Weights of a small transformer language model.
Architecture: LayerNorm before each block, biases.
Training: a variant of Muon for these matrices, 541M tokens, 8249 steps.
Each number is 128 + 24 x the weight over its row's rms, rounded and kept within 0 to 255. Layers, rows and columns count from 0. Numbers have three digits each. The size before them is the row's rms in percent of the matrix's.

# down: layer 5 MLP down (transposed), 1280x320, rms 0.0414, rows 1017-1116, columns 128-191
# up: layer 5 MLP up, 1280x320, rms 0.0413, rows 1018-1117, columns 128-191
down1017 101:119155137134135115148115131136118123137129171125068115143142099135127140072140132144138148104109130115136099098120142110140116104108118098134150131147118129140186120171133118104120086110137137
up1018 103:100159091111144111134126107115110138166162137131126111136166127132127134113119137108118092142105154152129139129118100148108151158121136114118132087100130083125090097165139112095157134094156132
down1018 098:130120118104091074108137105188117123160129122103147166148136155167196176126084083156123093146167085146138084086146139093146119136133137110119158148076100127134150125128148151118112112154109147
up1019 108:117097106128099117124101117101144129111117114111184110123132140124136110180124088147149111148145115123151136160118163149144107133121121118082151112132130140112119154135135104125120087104114191
down1019 096:103132117084132120125119139169109113143162096119213111095111100136171168124130129108105137138104125129128112116139172108136159196090099123096112125108077138158095133091124136139149133100125118
up1020 104:134124104150131165120143085093131149149104116132196132148160167103152126167110124145130109093101102108109115155124129143103062117132166121157140144140147128146154114112098134122111121147150117
down1020 100:118089191123133114126094158172170116131149138139126133138112105108151143173117102061111143162151148127137164125095099179078131133115125099131190162124151108119098145160117162150154153122111117
up1021 097:102111082107165141131147119147132183119103104131142158151142140104110108123125090107103149146166095129168141101164095096132135125136140162095120147106136096174104139140127095113135116115106114
down1021 099:134087140152143107103114116147138112115124158122121086144149117123158142126180165145092147114070133096098070162096121164098132156126128068132152112134118156103136118110123136122107130135122117
up1022 094:108149167089125119130148136131141141153087102115121143097166151149140130142121123150131181140123131144141150127120130113135152117117171115102148096115127164085064119071095091102112200077134121
down1022 098:156141143120100119149102140160102131097109162131108132125129161146102111137138162161129130145103156155104094132118169132116086136104096099140104150075135117132127147116134168142134105144087150
up1023 097:128069117107110133112153093103143134172150105137120132131112171127114149184128100153090105138107121129112133100125145142116123112095149116121130167116128133145178126111118121090141121126159147
down1023 097:139151116122118189159119134132124125091076159117144149134143130118134082113103146115101101136149132084124151144089137126150107101097093119126180097130139134059139121150109122130152136130087104
up1024 103:128122159109142134127090117161129124138127118121111088105181104103105082146105112181095112159110124166106139071120140165114138191112075110103140150094138116140104103088145100151141089107157129
down1024 103:091200113114124129126129150114156157146140144193127113155116097154107137126109184109135143144156152145150152126115094124105107107126173159138062102115126123100122125175097141089152169146143154
up1025 100:106095142140102136109205124124122136114161137122084140123102147131102156132131101122119115163102095084156133119133147136145099134169132137079112097168166114138113132121118121161128075112111132
down1025 103:182143144132170149138122140110161177141109123120164142144149177108109110091124109155153156114127121187138117142131100099104104096112104133088122132107144135140125119152103127110122115128135165
up1026 098:124117127131105112127145142145104128153084118123151150132155119135147115098126112082129165130103152180146138149086169122119086145164139172154149154141102132167138136110144125078114114119153157
down1026 094:163075109094123126093131069137172147134150164112096116103127135148159126158124159163148154124096131129125135093135130154083137085101142165093170141133170131108093147107108137126102123137118086
up1027 098:108121164074152142100155126114133111137131117101069144092184132110114083115132096158123125162148110128112117146110108110137104118124144128094126090140083154091084146118144158127160111155074106
down1027 099:160118146115153161109102094103124147106168097096157096128089126122128121144098137144140093122118142114163159114135152105134123188135113107109098164089108120142166099093150129112146121143137154
up1028 099:101131136114133110103116156148098156082116120172144117104142177145111101109112100099143089139146166131164095131105162129122119086176149188102110137123146141154085119161126103116107143138142132
down1028 101:171153151167128113112130107124109137100150163051198092176064098121107142130104110135081123121121129123084127128102150130136098119109097113098128136121108146115180166118176149094147117139166123
up1029 101:162100117113141161116121101128112105124173120200147148101086120086132109151156132165149133143156126099144170162115147123089135150138165173174119075096150133120139156143180139135137119104128144
down1029 094:171163153120123174136129166136201126123130145086154129124149127118117121124079100120110185114119089113088149098161098161144122087172117089162115113107091146113120122101073120108102125112161132
up1030 102:099152142112111113116134070104097131119104142108164107178115165097102095097135116084071107135098137120123103101108125124153156122117126129133129120102128129130122121100096091144158151116147166
down1030 097:104143125148121126137156113085101102112048140087090147109136139134144148074135134182152113116133088114151123116147128105104105162140162176159101136126133109131106123170116113138114103103135148
up1031 097:146128093125137137099128142140123155112127112132105159124101127128138068142143129128120117157102149130145118149110136143144141126151112122141131113156154127130112099148139150127115103120117140
down1031 093:119108146113148137084123123161115129185127123165157094125081148134134135155136145093113125125126090131116129121172149102124112106104120121141151133101117114147110141122168164113188138116140157
up1032 096:095161117097093104151135140112134139143108083145137153139126166105126125127139095145086148154094143125134148118112121138115127119110130146119140134121133133103132156130072136090104091111095120
down1032 095:151139187155146112111110138127134119130125123146131168089134130119144160135150164087117100084137143117111141126120128103121133120160143138144144059114144126098089162094143146089135097143114152
up1033 092:117163115144144117105141124173138121133105145124103107177143116174164130134132147126198106158158169102097157149125131148086125108114097101148131112138116135074114135127153133115131111142140182
down1033 100:092131109142146123118117111122118141132082127131139085138106115081131122101137093172123146117133101175159102108163087084136135155168107129117121112140115149142147125111116097105146145112116099
up1034 097:160142137151131117149116106115127132124136080177150129098092169104135161103135134121149086100122147101102111142121109151115122112148136131077115111121143137126135106098135156125136117127158098
down1034 093:115076127121119128118144115174120107096117125082173114143125098140125136156140140118125101124145162120122086122115122128149100113104139165122135136125122173172070174112100123114121135134104139
up1035 092:114127123130075130151131117133173119140150103102157128116140153104112150118126128118124130119198114172093090129104138127105157139145154122098152125093104118158156166137086131124123123132137132
down1035 096:135156140144153084141098160121090111108151130124107097132134115137177122120102128152139097173081167121140139094105102137166128104099145170131095131152133183124163108103141133127172126132124124
up1036 098:113130085089120133086095106143100108108167116120123145122056111119105154106132142121089161108142112100107105104124148113116111128148117117134148119111124170095144152084113104106148065109157063
down1036 100:125091138120137143099095157137116170111135102116125113166113098060206112133140154143162130141156150069187121127129155117143141150096104175112133106096107149155150150163150105111107116158089145
up1037 093:106145120146086108124135135126083138116123162135162149125140161093154168147178101125120144133123147118142095164099119089142094096132121124164127134121145174087131109135142090099153177146166156
down1037 090:147077157107165116142172132130162129137160108132113159149132135133109109108094125107127134130106149139129171125141151127110163178103159114142132121140131164140113147149126142137152147148129093
up1038 101:119097106134107113138124169102175104095090125127104201133130110110060134139144138117125114124117137160164117151149137133152121107135092154153141107136151175112120161121126137129107136149145164
down1038 101:133120163125118138127131125127097136123119126124123069118144131125139132142116118096128117158171139145107167145110174116087143173129124113096100170150101121144085100168134122143132091129143110
up1039 090:136126078085137137140116166140143140102115117130168166107167139115138092154153127119120093123158089086116120158116123130120104065162128138140129158122085144139134120156119131123180118137123156
down1039 097:165139114108129160138099091117110101152146159117096101086162124114122167162161117090095128144111163159136125123123134100160169121139092116107110105164102085132106118134123133143111144139137122
up1040 097:094141157088127158153149162150086158146109107105133138106140077154155130145127177119120096100150108102107140132126107128121146140120065140143088178101085133113163128094158158120116104126147156
down1040 098:138135120137105098117128121083132140092154140142111181101126114124137159108135133127145137127137168129136110134130140135106143146122116100160156077106131150132150129122066111121135154103132125
up1041 096:106111122114126135117105130144141145134110069156102111105152172126180064114146144111134125102103065153134076159137124130139107140162139155140145134121095103145109169131113154145109152128159091
down1041 095:160161156195136123113118091125131135101153145099131094130121125114097143117177136151108146138138180117113201135160130120116146119120107121151130116154178163116101119112120099160159115113117155
up1042 101:130136140117114211115117134114132103149125119138138130159105110105093136081113136061088158109141130133145148155121128141121132130099078066128139115157093135117162125126118128144168152119146124
down1042 093:122145096131108141089116153125140131078114132146150122135118141087151145132132084112159142099154123093141108143165119099135151121180112153106115095092134132162139079131164134102125117103117117
up1043 096:151200135101124109148131124103147169106136101088117143144136074129126135092085157139131106131103136153121151115105149141101130097106105105101178156145138175103130136086133132123144112162154176
down1043 094:155101096106129160122148145125071162114130115139130162115075144118170147148100122125193114161109107145133108162176153147154113156155120105152072099136086125139143121152088121119156131117148116
up1044 104:103129124092107152152102111103114144080170119148120138178158149136118128125133177141135100146168128098157168141103103149158120157146131094138136115185126115122134133169148131157126136127137141
down1044 105:120097136150149140138159109158173123151156108108113159171155107144106143112094124114185148120144132151168039088112163139121132160122101158116109120106138143143164131114139125144144116181129129
up1045 091:142141103109147128127168110128154150169119145114142142131096117120096146131092124113134135128152116139086149122169113112135153147161124129129143117161122088178173126123115157136094101116122119
down1045 092:108119128124156148130106167114124135133160121138135091113120127147100151143161099128101142104124101115138129111171093177130174170142101142120102161127173139065114106107165140120147109146125137
up1046 097:125088128118154124141136139119111120140182131135135139115171115179128158150106073168163160118168117120137107136148099155142085115155163126121134130097114125100078159141126128153181090143130098
down1046 097:110131114130175138122130111113162133104091128122062144092127135154151161151151150125098125102106097141110095120158135116142149128109135138196112111082122102164126132119082135135134167163184162
up1047 098:108113129126125116128146137164126088138100130103136129110134153157171151094092113128103127119120120144122107121162167073135159096128181130153119127167086129073119142127184169071171160149128129
down1047 103:184110117134139177122166150126104075138138124132125110136167129150143121128117158137101123136124125125165088094118086110110179123139114158096122114083137086107115102108099115073098141159141181
up1048 095:098094100145143152139173110158117084144142139167154125145131093130113103179138091144137124104118106101140129138098151078155112129115129168154108090137113116121150123153129133132118090141126148
down1048 100:119158155103136118106124131128170153105133108105118118165161137092139111099164178159080143125154108118128106132131128131148121113169115114119115152101107123144130119111124144182089153157122144
up1049 094:080126095110143126091145143123148133077133118181111123194136133129155096132115110179109129118106086132105111140103113117143121127135152142105098137111110082118121138167111097123141124116098157
down1049 089:147108148121166152150142110093129130130116120115113156113085134143109161168120128097224122138158130166114177121129121118119142128096131119082189143125136137081111098152089108147170139137136131
up1050 092:092133114144130104144135162132094155152126099141130117175128146095152134148147095113124159152122114134121094130146124150127110131117108165101139139099100097129103160120122148158174123113141120
down1050 093:129147137157154124133140110133129159116158118088102093157158147135136123170115136119094102090163121102122147142127138130091130178148098122126096134177133152144140163163152133143097101124142110
up1051 099:157123125144129106164143127134071149110134178155139123151108084153170137154111115112151148132133151156123146148106110143147107156159104137150121148134121121086145136127086155045108130166098132
down1051 096:064129124110143151097096149114151107136141132145149097171125146094080107148121113162115083111193101136129129119140120144116097092131137137057134092181148109147096072121139118203125116108140108
up1052 098:122118163131099122145195121111123137107120100092140157119147169191116158148111115098153130162100101110106137156088129156119133131125107112143137122143123148140184108128089149115116121111117143
down1052 101:110104109110157127145081133113113113137118156175074143140127085104140127113139132143147099114142141148102108144145162110148087117114111124092131121106141131150099082150190117136167111152162152
up1053 096:173137135139062109178171123131145170108156107112128117131153145127164144131120135124172123118115181103090142126109106138170089115221135115118091153170102113137131148137116149122099117145129150
down1053 101:107176138155164163113121165115091184093114115119149164166093094143143133134152139102107123138167098161170142149197130120119144151086147126140173120130142101109093147158140102155128118094150176
up1054 102:100170090101111103131159145142115124121105175106140115110128143102121084133155143124080182135108097104103118134094113111156107132127104145133132109145144076142115124118099120163130114115142134
down1054 100:151074151139095137115163082117105155140118113149098167140158145144105117078092156148137064147121166134089106122130128122124125110115136124163129122187131131096110112160113128129160163160132136
up1055 095:124139137146081131161128119156119134122165141122162126155131124140119089138127115089090145117125124174135089147134129103125159107108145126134134134178120182114149119099096113124141184137176144
down1055 094:147153086082140120116122133122112129138087126150124123134136148118160186111180118091146124155167139065125149111116124147180142149157165147088096093114163115145137137154166178145143111113114132
up1056 107:129112177108086147123157149169108106107117140142122120175127119101109125151117071124105092165123059119142144123106140132129103135158135131103082135122118125141103149133147143129149126109114105
down1056 101:089124114179140151132190131133172145144124141090137129156137152116128163154124143119130133129131115134122117108106075126126147129121150118168121137128119116122107128127089116136111136100151143
up1057 102:122095096118137162119135126171119126094117157096123110151144115120114123085132115149151105105144154063112162104100147130143162134077130125123111126134107119118118100094126144126147134113128090
down1057 101:114104116096124115157121167118122108159140083093128125130152149096160162165157140144143165135136157162123143101108140147095102151140148111114103123129154097178123115129103155104111099108120144
up1058 095:141116157144083164124152146144186113196159139103136143125149144135097136135147109101106132149108146178108152123105123098121114090129144104120143080088137143102103144119135089172165098178168134
down1058 093:137094112158145074165168139095137134078102079139169140113173124122147117142123139150141109109120113152156144085130137095141132151114109117115137113130097092103112113145092097059106138093147122
up1059 106:126123167099103148117129127155103120133150124093150167131162141126135170077119098132130096130138084164090141115107107114182121156142143091077141103117115120144094138160152115128115089110126097
down1059 105:111160151175129108126135120113104129151116144148122126121166169099098135140095118105100114117131110149143115116086142139101142143111162123133116160093127115132114104160088121167072120160117136
up1060 108:149130120168126113100155123121121140112136124173125176117154122134099145100138128187112163125166130129130137114138081119085099126147146119143154115144167146102127137137091125129145115099129179
down1060 102:147111101172109148130131150136113100098104115104162157136098116135161151131099116123144093100084094172136119158161145128127092133117177140131114112146095129100126073146150119125127147130115138
up1061 101:106102116089173152128115118104161133159090143151104080157134176129090130091132108108104128109128105159157140161135129105130105144127101099141143117100134121104150127096174151095146091157122153
down1061 092:116137152141090076150160109170130118100140127122156103142135135114120154149137134106091126189148176131114100174120122171137131117100189136146141165135145153116142140134100100128130113087160124
up1062 100:106141117129148081144118113105124144131151121132128167115156123081155164107168113148156123126114143132153107110138112109144117134129078087082155138101141118127126112134109121129135173169129148
down1062 097:137136138150111138096144150097180130135133165116139084174088129149140106126115130124096130106145132145121137134100171151121129149139150140139094134133066125107132114125123125132124123108128085
up1063 103:125082125182096153093136190115086115159066095148137106114122079102158142113115131171146105150140124115152138146125141103133141133096135166145104122150136122153139158111153137134128176144122113
down1063 091:137117157128118083151136107140112144168154144079147091123103148118158147117098104125114119121141096172099104111137192177131132124138161139099148123128161177088128154100125146110109094140114136
up1064 093:134141165115149152118186116088138154146127138127133155154133150136130116124115093136121152119098103138150115089080122128145091122159128106118132091154107115122120158114088091137140134131137133
down1064 090:118098088128088123145099150129101137139157113173112140102132115127148117139162136182098135139146133101139133157147141084128088102148091121138118186118127122155103080121132128149117118175155118
up1065 106:134137117133108075158107094167142143152089146154129124126160127098162168132107167146139101127142118135089113175074095145142116116114084118129070169148171085166106125103155179102140124177137133
down1065 105:134095103136147169108117147080136116146140143117170117083102086192157102122123100184151130144160116119156126108160131122117109131146116138146205108120097118093095125117103114162116116122144111
up1066 102:120126088158135146148145128123144105123185103099100132159134099160139178169118091081142125106103117081166125137074147131130123135115093131119158136142135116194150126145151094103111145143164132
down1066 107:119129136141110089158129110159124166095080157193118107091138170111101103085131122172142167149115097161088140138170098147148127143139112126142102136124138130137084064123135153126155102095138136
up1067 095:102081169135121149154112150169073120109129141121160121127118112119136153102150110154101139156084143162143144177121180143110113124121171125115118147115133109110101129149152117141091144078168111
down1067 089:152144125126165113128142159125131125093143087144178094083142150127153098120130130120093110131147126096132086117108158110081120155121114131150076121135113111088111148145162140143131143150127069
up1068 098:107111144155086121171139167137133145120132082105151105097102126124129146135131122150126142116149171083149151157104113126151115139112091158145125133166139168151128081082136124163122137110117164
down1068 099:113103161093126133125130087101134163097148132145133149125129131171135113123163173127114134146146073129094113078170131107184117102126144121119122132140070112115154155147148137161161116102113130
up1069 104:097124123150132150110147167160065131143127161138101115158141127109111157132156122150111149102161105108135082138109122137108117148150130140125100118112113086150167151167085123103129150128134164
down1069 105:126121122129086133161119098128123142122098096123146160143165112104147093115144114135166092158059120119113183122126109132144128106158093157132165131097143135140108121171163134114128149151145094
up1070 103:141129104128106111103171102075129133128112105092106159156133118129144135117138141136136104127153115146131143161125155158130095173149124150164142144141109128113158167109114117165137109108099129
down1070 110:175163135170111177135069127133134105095141125149138121144110144148112130194190158148161132138126117157125099097119116126129162103125126111106146158087122122122175120111139158131124141126117132
up1071 100:106141131092115121113090102149144097150115169149140152097131119074176110115170148167096096122147133141125121128120124112128145137121125152108153105137119105101118124147175152153168141095113124
down1071 098:105107147126172110103156168138106104133163137150132131157116101107137142154110114154109132115114131129128122075100108164130126133150124135173114079065091140083138101116107138098141122122161155
up1072 105:127121126162091125139152134116084155099121156137107108138140121152103127152118144135150114130149156132142113159132112142153145150150147131156092139110094122141113126148141119111113157116100187
down1072 097:138123141090184141148117109122109127130144098152114151150136108106159153128151126091132135130133133135093133129123140115151144117123098135124121119182088155114100127107090132126143092136141094
up1073 100:131130110109109132136171111073135153126148114174147125116143118178068100171141148092073153140137150139142131119092165158120130157116140123087144135120148158129103145129146101128153113172136123
down1073 103:106157112125119087077110102130149141104111139140135114142127114117155109143104129173164130128140153151158144171125081169160117158193119159136148125164104115114124140123128180158084119091125158
up1074 098:145095138073105139090098108114121192117138124116136168136117140119129102132117136124156123134132130159119100116141098126108137152133108116121116131157107127131110142126138174118142078139120152
down1074 099:076136138128147117166117188182115148111139135173143155107143105129154132140102162143113137160142099143173146129103111150154142164064109110169156132141124140132186158126145081095112137138116105
up1075 105:099120141152109142125113096120117149116076133197121139134106117144142139164184121112158129117138094178149161132140155136139142145113166118133138100122126131104147155119142119124118133075130132
down1075 105:129176141130130119153110097156153114115144128103141084100135173134115121130117117132148128121099141113128118149137133113094137131149121141143160140126133145116150108127121092129138148200153138
up1076 098:169131100132130173163127124138084095132133137130170103131130113105092142080120094120197140143144117137157117142154128094174113128100161118187109100112131133113128144179145152126087128164127098
down1076 094:123099141123110117153144124097125167107111142132121126138142109132174092170119111135109117120121110167110104088146116132158130108130122116078133130103119132126123144082101078060132152126153127
up1077 093:155146105113143106156118132123133154133103126123105097124148127088118171103082141132138158154133131133140152129133173158119123099111189151120176071148114118143152113181136108171143103126134126
down1077 098:094122162102126106125111142136158105133114151123125178130135180134123091140102104147133140089094078153126142110166087097118144152086140149109111151205124150112089126115161128159138129156135153
up1078 095:121136100139153135121137113143117140105150150132142159113169140136100104064144110137125134132129097182151166142173141139107114103134117136144165162118119108170123118136096165152102094145124115
down1078 091:135099170105090079156135125142153138098175125157155156124147128123148143154112147150140142147089135146105067132109172142128134183138125129139137123165148144094109121088133120116157109116134145
up1079 098:141178129107160131167117137151125170157123119121126078145084148130123128107125108142153110127100119124122147123127110133168132157134110127097103118116135107095136136154138171125125160098157110
down1079 098:165166132119103115144117098121098123106131117115151144155160137158136092137102110144136089142125149131146149126096091137115075156110160118123156167160133116140142116101162137080131139135136132
up1080 102:140150141102103131101090169135130126093067151103117109137129076072101119099155181114150134143144090118103081098094129132164123097123156106093148099108144146114110156094128090123150134116129109
down1080 098:138152128182113114144202115111093133138146127135145108125126152104158122178124134125142133117127083128139074109173121131097131058124137101118108160143133147125125140160137115121158053146115091
up1081 099:144134143127177088133146113111130144118162099157109107109095122152172144097090149080121103154119141103111105154155108140122100153104128128103128135074149136131120141146120133132125130130174113
down1081 100:134116136107140143161204074108075109160071068120147151104126147126115127104079145121141112088122181126134146106100126113122144132095126135107128124160167094128115152071130122132162147105110147
up1082 094:139109135117130093113112115160096124105108093116111145108116073165139134121148147148143129114106100142088114095149127139117116072115149123139143108120144164128119129141135165108134122124116130
down1082 097:158141154146137117110119119105153164096108149094131128111103142127092124133114117139102166107126162095174116141064157103124124140133149152118115116127132120111119145081127156158148120140119084
up1083 101:105178163109135171104103161137112171167084136120170144114113106190157110148128145121100158152108128126131098118114144085099153125118118140115101175145122160101082106145110132150130077123126148
down1083 096:166151098116103107139141138105159097097160129121141101127176135123105161123134116112159133190111123128097165161168065143141150103125124145119143137156161135105154108102125123138157129124146101
up1084 094:065120144131124089104113120164141165128124149112105133124082167172146131102094112140083092119084126155119119126093188118165125114108127111098182130126109162155153094106090098105134126083134130
down1084 094:198134132096115159134138110119150095154138114127143130123195156119115123146090110145156172150140145140114130105133145164121106144116163130097111106119134089124094116144115130151107140150101109
up1085 089:141119083122187100147141157135107115148150158098094118171134162140142100096143155137156099129088123105106135152133125096105136145156108133105129100180132135131132096097076132126149130117138161
down1085 087:146101128135164119164122125184124121101117134131136100083114123147135114123143163124107128144132127131141125139131098101147096146110159146146150138148145106111178086120159126120079116163129164
up1086 101:133111164102143146133119134123145133116105102121109101164145120100136128120173112136094160110124150114153184128164108169130154123139188111128154136149109137099135145098132140128119079145093132
down1086 099:133140094147142123095126149125123147137142137086146156108153146150131106141115129112125150096136056133136138123106126124110126149102113112123173092121106138134120176104105181142159123154111111
up1087 109:166146146132113123107181130122065096134144093112147089145168139121085122101152122129157107125130185128127143137103116144124134134116135102110135129137149154145116121155129169122104094114109170
down1087 106:080093155107139160133132135136153137138097119155129135103121119109127124115110132148155120127142123091158154113137161119162181121080154135149148102096116129114161169150130128130149134161103158
up1088 102:084110120138128139148153093143170109102119157163142139102095109138144167142131124119105090137151119124149154150140147167137145095125107128097116194121142158142081087108121140152133095112135135
down1088 097:108196131101141144145107171105120191139139150148147112157127107103111192139135145139136154170122138157128097140112107103107120125170114083121113136168191158100093144104147084099157201127099106
up1089 099:116152136094145106146120106141121139133152082116169108126114135122146124136161138158111105170129088145111150138080149111141102126118108156119144143157110142109089125136133129102154141119142116
down1089 102:162109130152092140100103110118118117125118118117137119105129110074121131155159121107122115110136147140110090129134125129132092113121143134123120164196144125081125109135132136151105136115086104
up1090 095:115169145145137163093129112101102147112124106127157141135135159079129172087055098159135135126116138173110130133095140145106101150126127125122139157154117119115098161114100159116138165119146132
down1090 101:094149075142086102166147124129137138077101147082097124124144164132131110145172119126157143171118091130158175119132108120106130112126116121135106118104115176133154129107155073075051109119077108
up1091 101:114085110137082138122135122141130103099147159131107100145108168117143105119150160132122122140115135140135145102108131140140123156115127109071152146157098089162105180149146130113117161113147104
down1091 095:144126142106139109117118140085133153132078075111099156104178135148117116124120126130134155141097162108178160122121081100137111145153101170163126133118112102150151130057101108136114090122103145
up1092 099:099089067121169104165171129113120117153101142124131118146136154123103148123147123136114132104144108139124142159126146080144129145162084175105135135114131147100127160160133186095108100124152105
down1092 103:102154144087168132136095164201093150141159100097116114139123133145159115166125147147172139156160156118146149091128098130093133136115106110094160134161169107113149090123136147103149112132120114
up1093 096:105138126148143153080119170123118099151140106157123069150144168122175107154143157088154150137133145114106123101144099130169163132131140125100125147111106132113099140093125129148143122127157159
down1093 096:150121098107108092180154125124123129133097163162109144135114092151118152107113093171148134079088149136159110114135128122121102130147116132121161152132128168163127140126168152063134151158108124
up1094 094:145157124100099155150151167144157128121089093104117134145118121109097102162160148126107133111107159137148194171138124106134102156175107160108171089154142140123143098158095120113154089103109121
down1094 093:133148107121152147158162103102148146139160164137142102121138131116139149122110142127089132141132131121105094103125172136120132079118111130089139139102078113120117127129120122124088172124126152
up1095 097:124127114087143126127121107154088122153170143162150109102101061080142111138147161093144144130150170107132135165157139138131138119156142166097110088137111144129120122130138110134139137171094091
down1095 093:150088125130121122118101106084135149111108096115126112147146139155133099130116099171095127116117140117142080081130122145143084161146112107136179139125143129130162103126128103150155146148114152
up1096 103:117148155111137112148161105194148161092135139136127104144141114110130129107117170118126095121143123161153140113100101130140082138109108139179114142115101118143130100131157195097156144099176115
down1096 114:098133120160125131058148125100106129127100123151148109091131145149114142117124099154123092099128087121108110098140104105138153160147167136089139109092147116091095162140129119129102147099120152
up1097 100:126159139150127138144127108175133127133140110146111103149148141162101160176127141126120146092149198154140149152148131105160158117116142096092120120129168110138138144124114104157121139108113120
down1097 097:111089145147133134094134154125132133155153150128133138122127108153178144132125128136106129128117067132129136112111112186099070143099131182144147136121084077131120126113103143102178137121124128
up1098 104:132151110110138134173122137152088101115151083120159105105121148083171086086116112155121139132122148174103138079127144131153146140143095145163137147120116077131165092138110171090137114133102153
down1098 103:104145155183089130121160169126122135125111103138159174131111104126121139184110089121116155089146113123136136146127088138130152169145162119110100115134162153163123119095133183105152114097137121
up1099 109:133102117127115120176134120118118126153088126102124094100122109096154089100106162108113131133111146138117149113114148175156123133122126164152114119150163153130107088108140124165140137130123158
down1099 105:142107151126138129163140149142094143110113127136132110143136075169149150116135103122132152150159095100116165158140156104121124124136146148116188091122132160145108106171144146108153149137139151
up1100 103:113127129116165105109142134166104100142162135104087112118133082141125076144152139098113104167156103080108118157099135122143145175143138129090115097125106165157115135139164137142165125150117118
down1100 106:144161122145089124151144138128150155115134145163164162127121179145087155107110149113116169107087110150116106101138084114104098099098112101116130122120078126099172124121156127090108157064166155
up1101 093:141154145101111165090169154159147113118143152161157167128109120166115128122127193126102133134099145106090119133185157132083122114149118137127109176146150110142120117092123097124124121156141148
down1101 088:177102112128094114098136121094106139100115134135136135167158147103133140108123113166119098157149127115103171097100116141135084134145156161154098103134083173109136163109158126121122088139124114
up1102 099:107139108107136094097131105110102123141120075154128094139134129103144107143143183126107133099091085157113136182098141134112167138126120127069155148116104147126128121142074088141132129069099152
down1102 102:138103109097111169134134109162130126132119151101131109152147117162087127144091117124123144150149143103130118080152120091105133081149108108162119070124134125142145159105172151123164135156128161
up1103 103:136116171143130152162132132131114164091092143161126122138095111108117115135110138130136099136126124086112157121122094150120086116174122161128115114173085124106105136123103087128129129167177154
down1103 098:104103101152139096109098111097140115186146079151116164153139155139160139122139070144089153162130079182155116095131124118096136094134110125136098138131180137150125099117125153123166127145114139
up1104 098:150162102091166127150172141106108195104117098097149103071092127108093142097144167115100126172152079141136126148125148147110107083117144138104157151110127097078139145109105118125162108099126135
down1104 101:125118112168112137180130102134095128131133096159090132150137113106187093148106093168128123107092172110096120117122118135134164161176133096122128101130108118155094126147134130101121168144129104
up1105 097:147167142168158118142135128078136154138101124165089163130143124155089145138094150153136117112133164131112091110154158121109092125155122144146165138155079123107114130141141120084132176146144182
down1105 099:155130149076105142137164151147137120155152090135102097151102133112103120127133113124118168123121119121121150133098126109130124142147100122097117116080135169107140109129166112161136156157120091
up1106 096:144156116085073148128139129110101129126116143175147098107144163128122153126120135135170104132131166134157110093128106131118173124110117117115147111177120115102151112132171140148087112123122159
down1106 100:155131169129140130131144127104139103113142159135066146183170132083136136105136160130159138116067160146086142144090151145133093075124126139082098126134141119147094126140096126117160107177134130
up1107 097:086119135154137130109149132123127104132180132122193161082139146121089147160126118150102109127117126103118160123139159124136112141133127180109142126104099156105128105119143150105100131126128165
down1107 099:149137139147131112080135175116157129130132143130110106183150132080163155107114184123122091094128137152144131121097162116114122092119151123123194176138119120136155149148118129153173124123160116
up1108 102:147118088123119127145102136107152168113108126120146169147089128157110110151143167134172133069138150153066116125098116165151096107137087144121120146122085096133116142095158126178120103129102151
down1108 102:102102168109149069129145108136127137107120095077092081143147104133113133115105127119110096163116142145161138126124120085101095164138115126125142110112153152134120102148117146154133163110120123
up1109 092:157137103112108135101100180129121171104146126133136137125127152103123156102080127120155156117125134132148141109132164086151110091114158108155137143144134126125161138107124112116099131138176100
down1109 091:130159104121097153173096102129160093189158113123148118119146119120121121120135096147119111142149133113085087150116125123131137128133130135114131116124134138121101146129125123133119161149088112
up1110 092:116059169107117153093111115164101132125140098148157145126172143111107146112121135083150102140117151097092127095157114139134134095092113137139110116114162119155131162134121105111151102069161117
down1110 095:160175121107134175122133125146139125125120128146146103103122104114082165144142128153127161135119105160117097108162128128118135119160131131115133127129179113127151119127109100086104137122074119
up1111 102:101142087118113144123156082102110125129094146143136124160141120085114120104121115131154163112112129157102137109089126128140107134149126144100146142100130094114088170082134136110176102157125120
down1111 106:125094131109104134111121170162143134136140112127120132135152120175105119146101113089141134123127118106163127145213097099103156115078119132119150145142148135154138127139112134160084131084140130
up1112 101:116129119119175106109153122140117159152171141133154159105113126108173121128190119126121148146193150097116126095116106122174154133113137105143095099106162110106106111144080111085113139094104116
down1112 095:143083127084158124152141137113095110100117153105144127114152154100115143104110160141095147138106128151121135135136160137118093109140135186122176097115106144125137113124148142145141079168137166
up1113 105:131105153148149129164111111160114117107149098108104127172098140109140140109129098091132095118117113117141146127118135120154097099130110121159093139109111174156106112108084117170164139180104164
down1113 098:128123118124078148093135150157129185128099127144120118124107149206127096133105120176116145091171142136118138121105151108115135184135162090122114089145090156076118122135131142099132111066152099
up1114 108:085152129115183150130122075118152173145139101120202141141125121090103178141146115144134124124112120090136143128117089136124150122156127155158145105121118122144110160117129131185143120137146129
down1114 099:126078146117090104149118096125137095116158150131145088152090115153158126132145165124117112143140127134101150105112181134156096167106125138094127120125122151148137091114090105071136121112162167
up1115 102:120140140111171118141140133105117177115095136138134111134134122125143113110112119126135116127118120130101126117135125105140123115145125137100146123142144135110097120141116103103154157153134102
down1115 097:123158136122129153110106124135127149133119156123159130108129153137089140133104125119111130110157168188140131138116132142151146125178121115129131088133179145163064096181100105134116117164108155
up1116 115:067106099091135112141120131095150164089112097093121121099098079118142156122122103091152108127171114139131157192129111136131128123147131122115130136130102121151136147102157110129078128088142116
down1116 113:168126133082098168119118139124106111143105113095115136128109131135113158142131086147187118138132116108125155123174171088116186147109071152102159109121126150131140175187112140167113125126133140
up1117 104:071115125111087142139114146116129138115113160118140123138156171109139120123108107115119139087126064096133136144112156102117057140169151119128136114153095166122157141160129125133137132140118145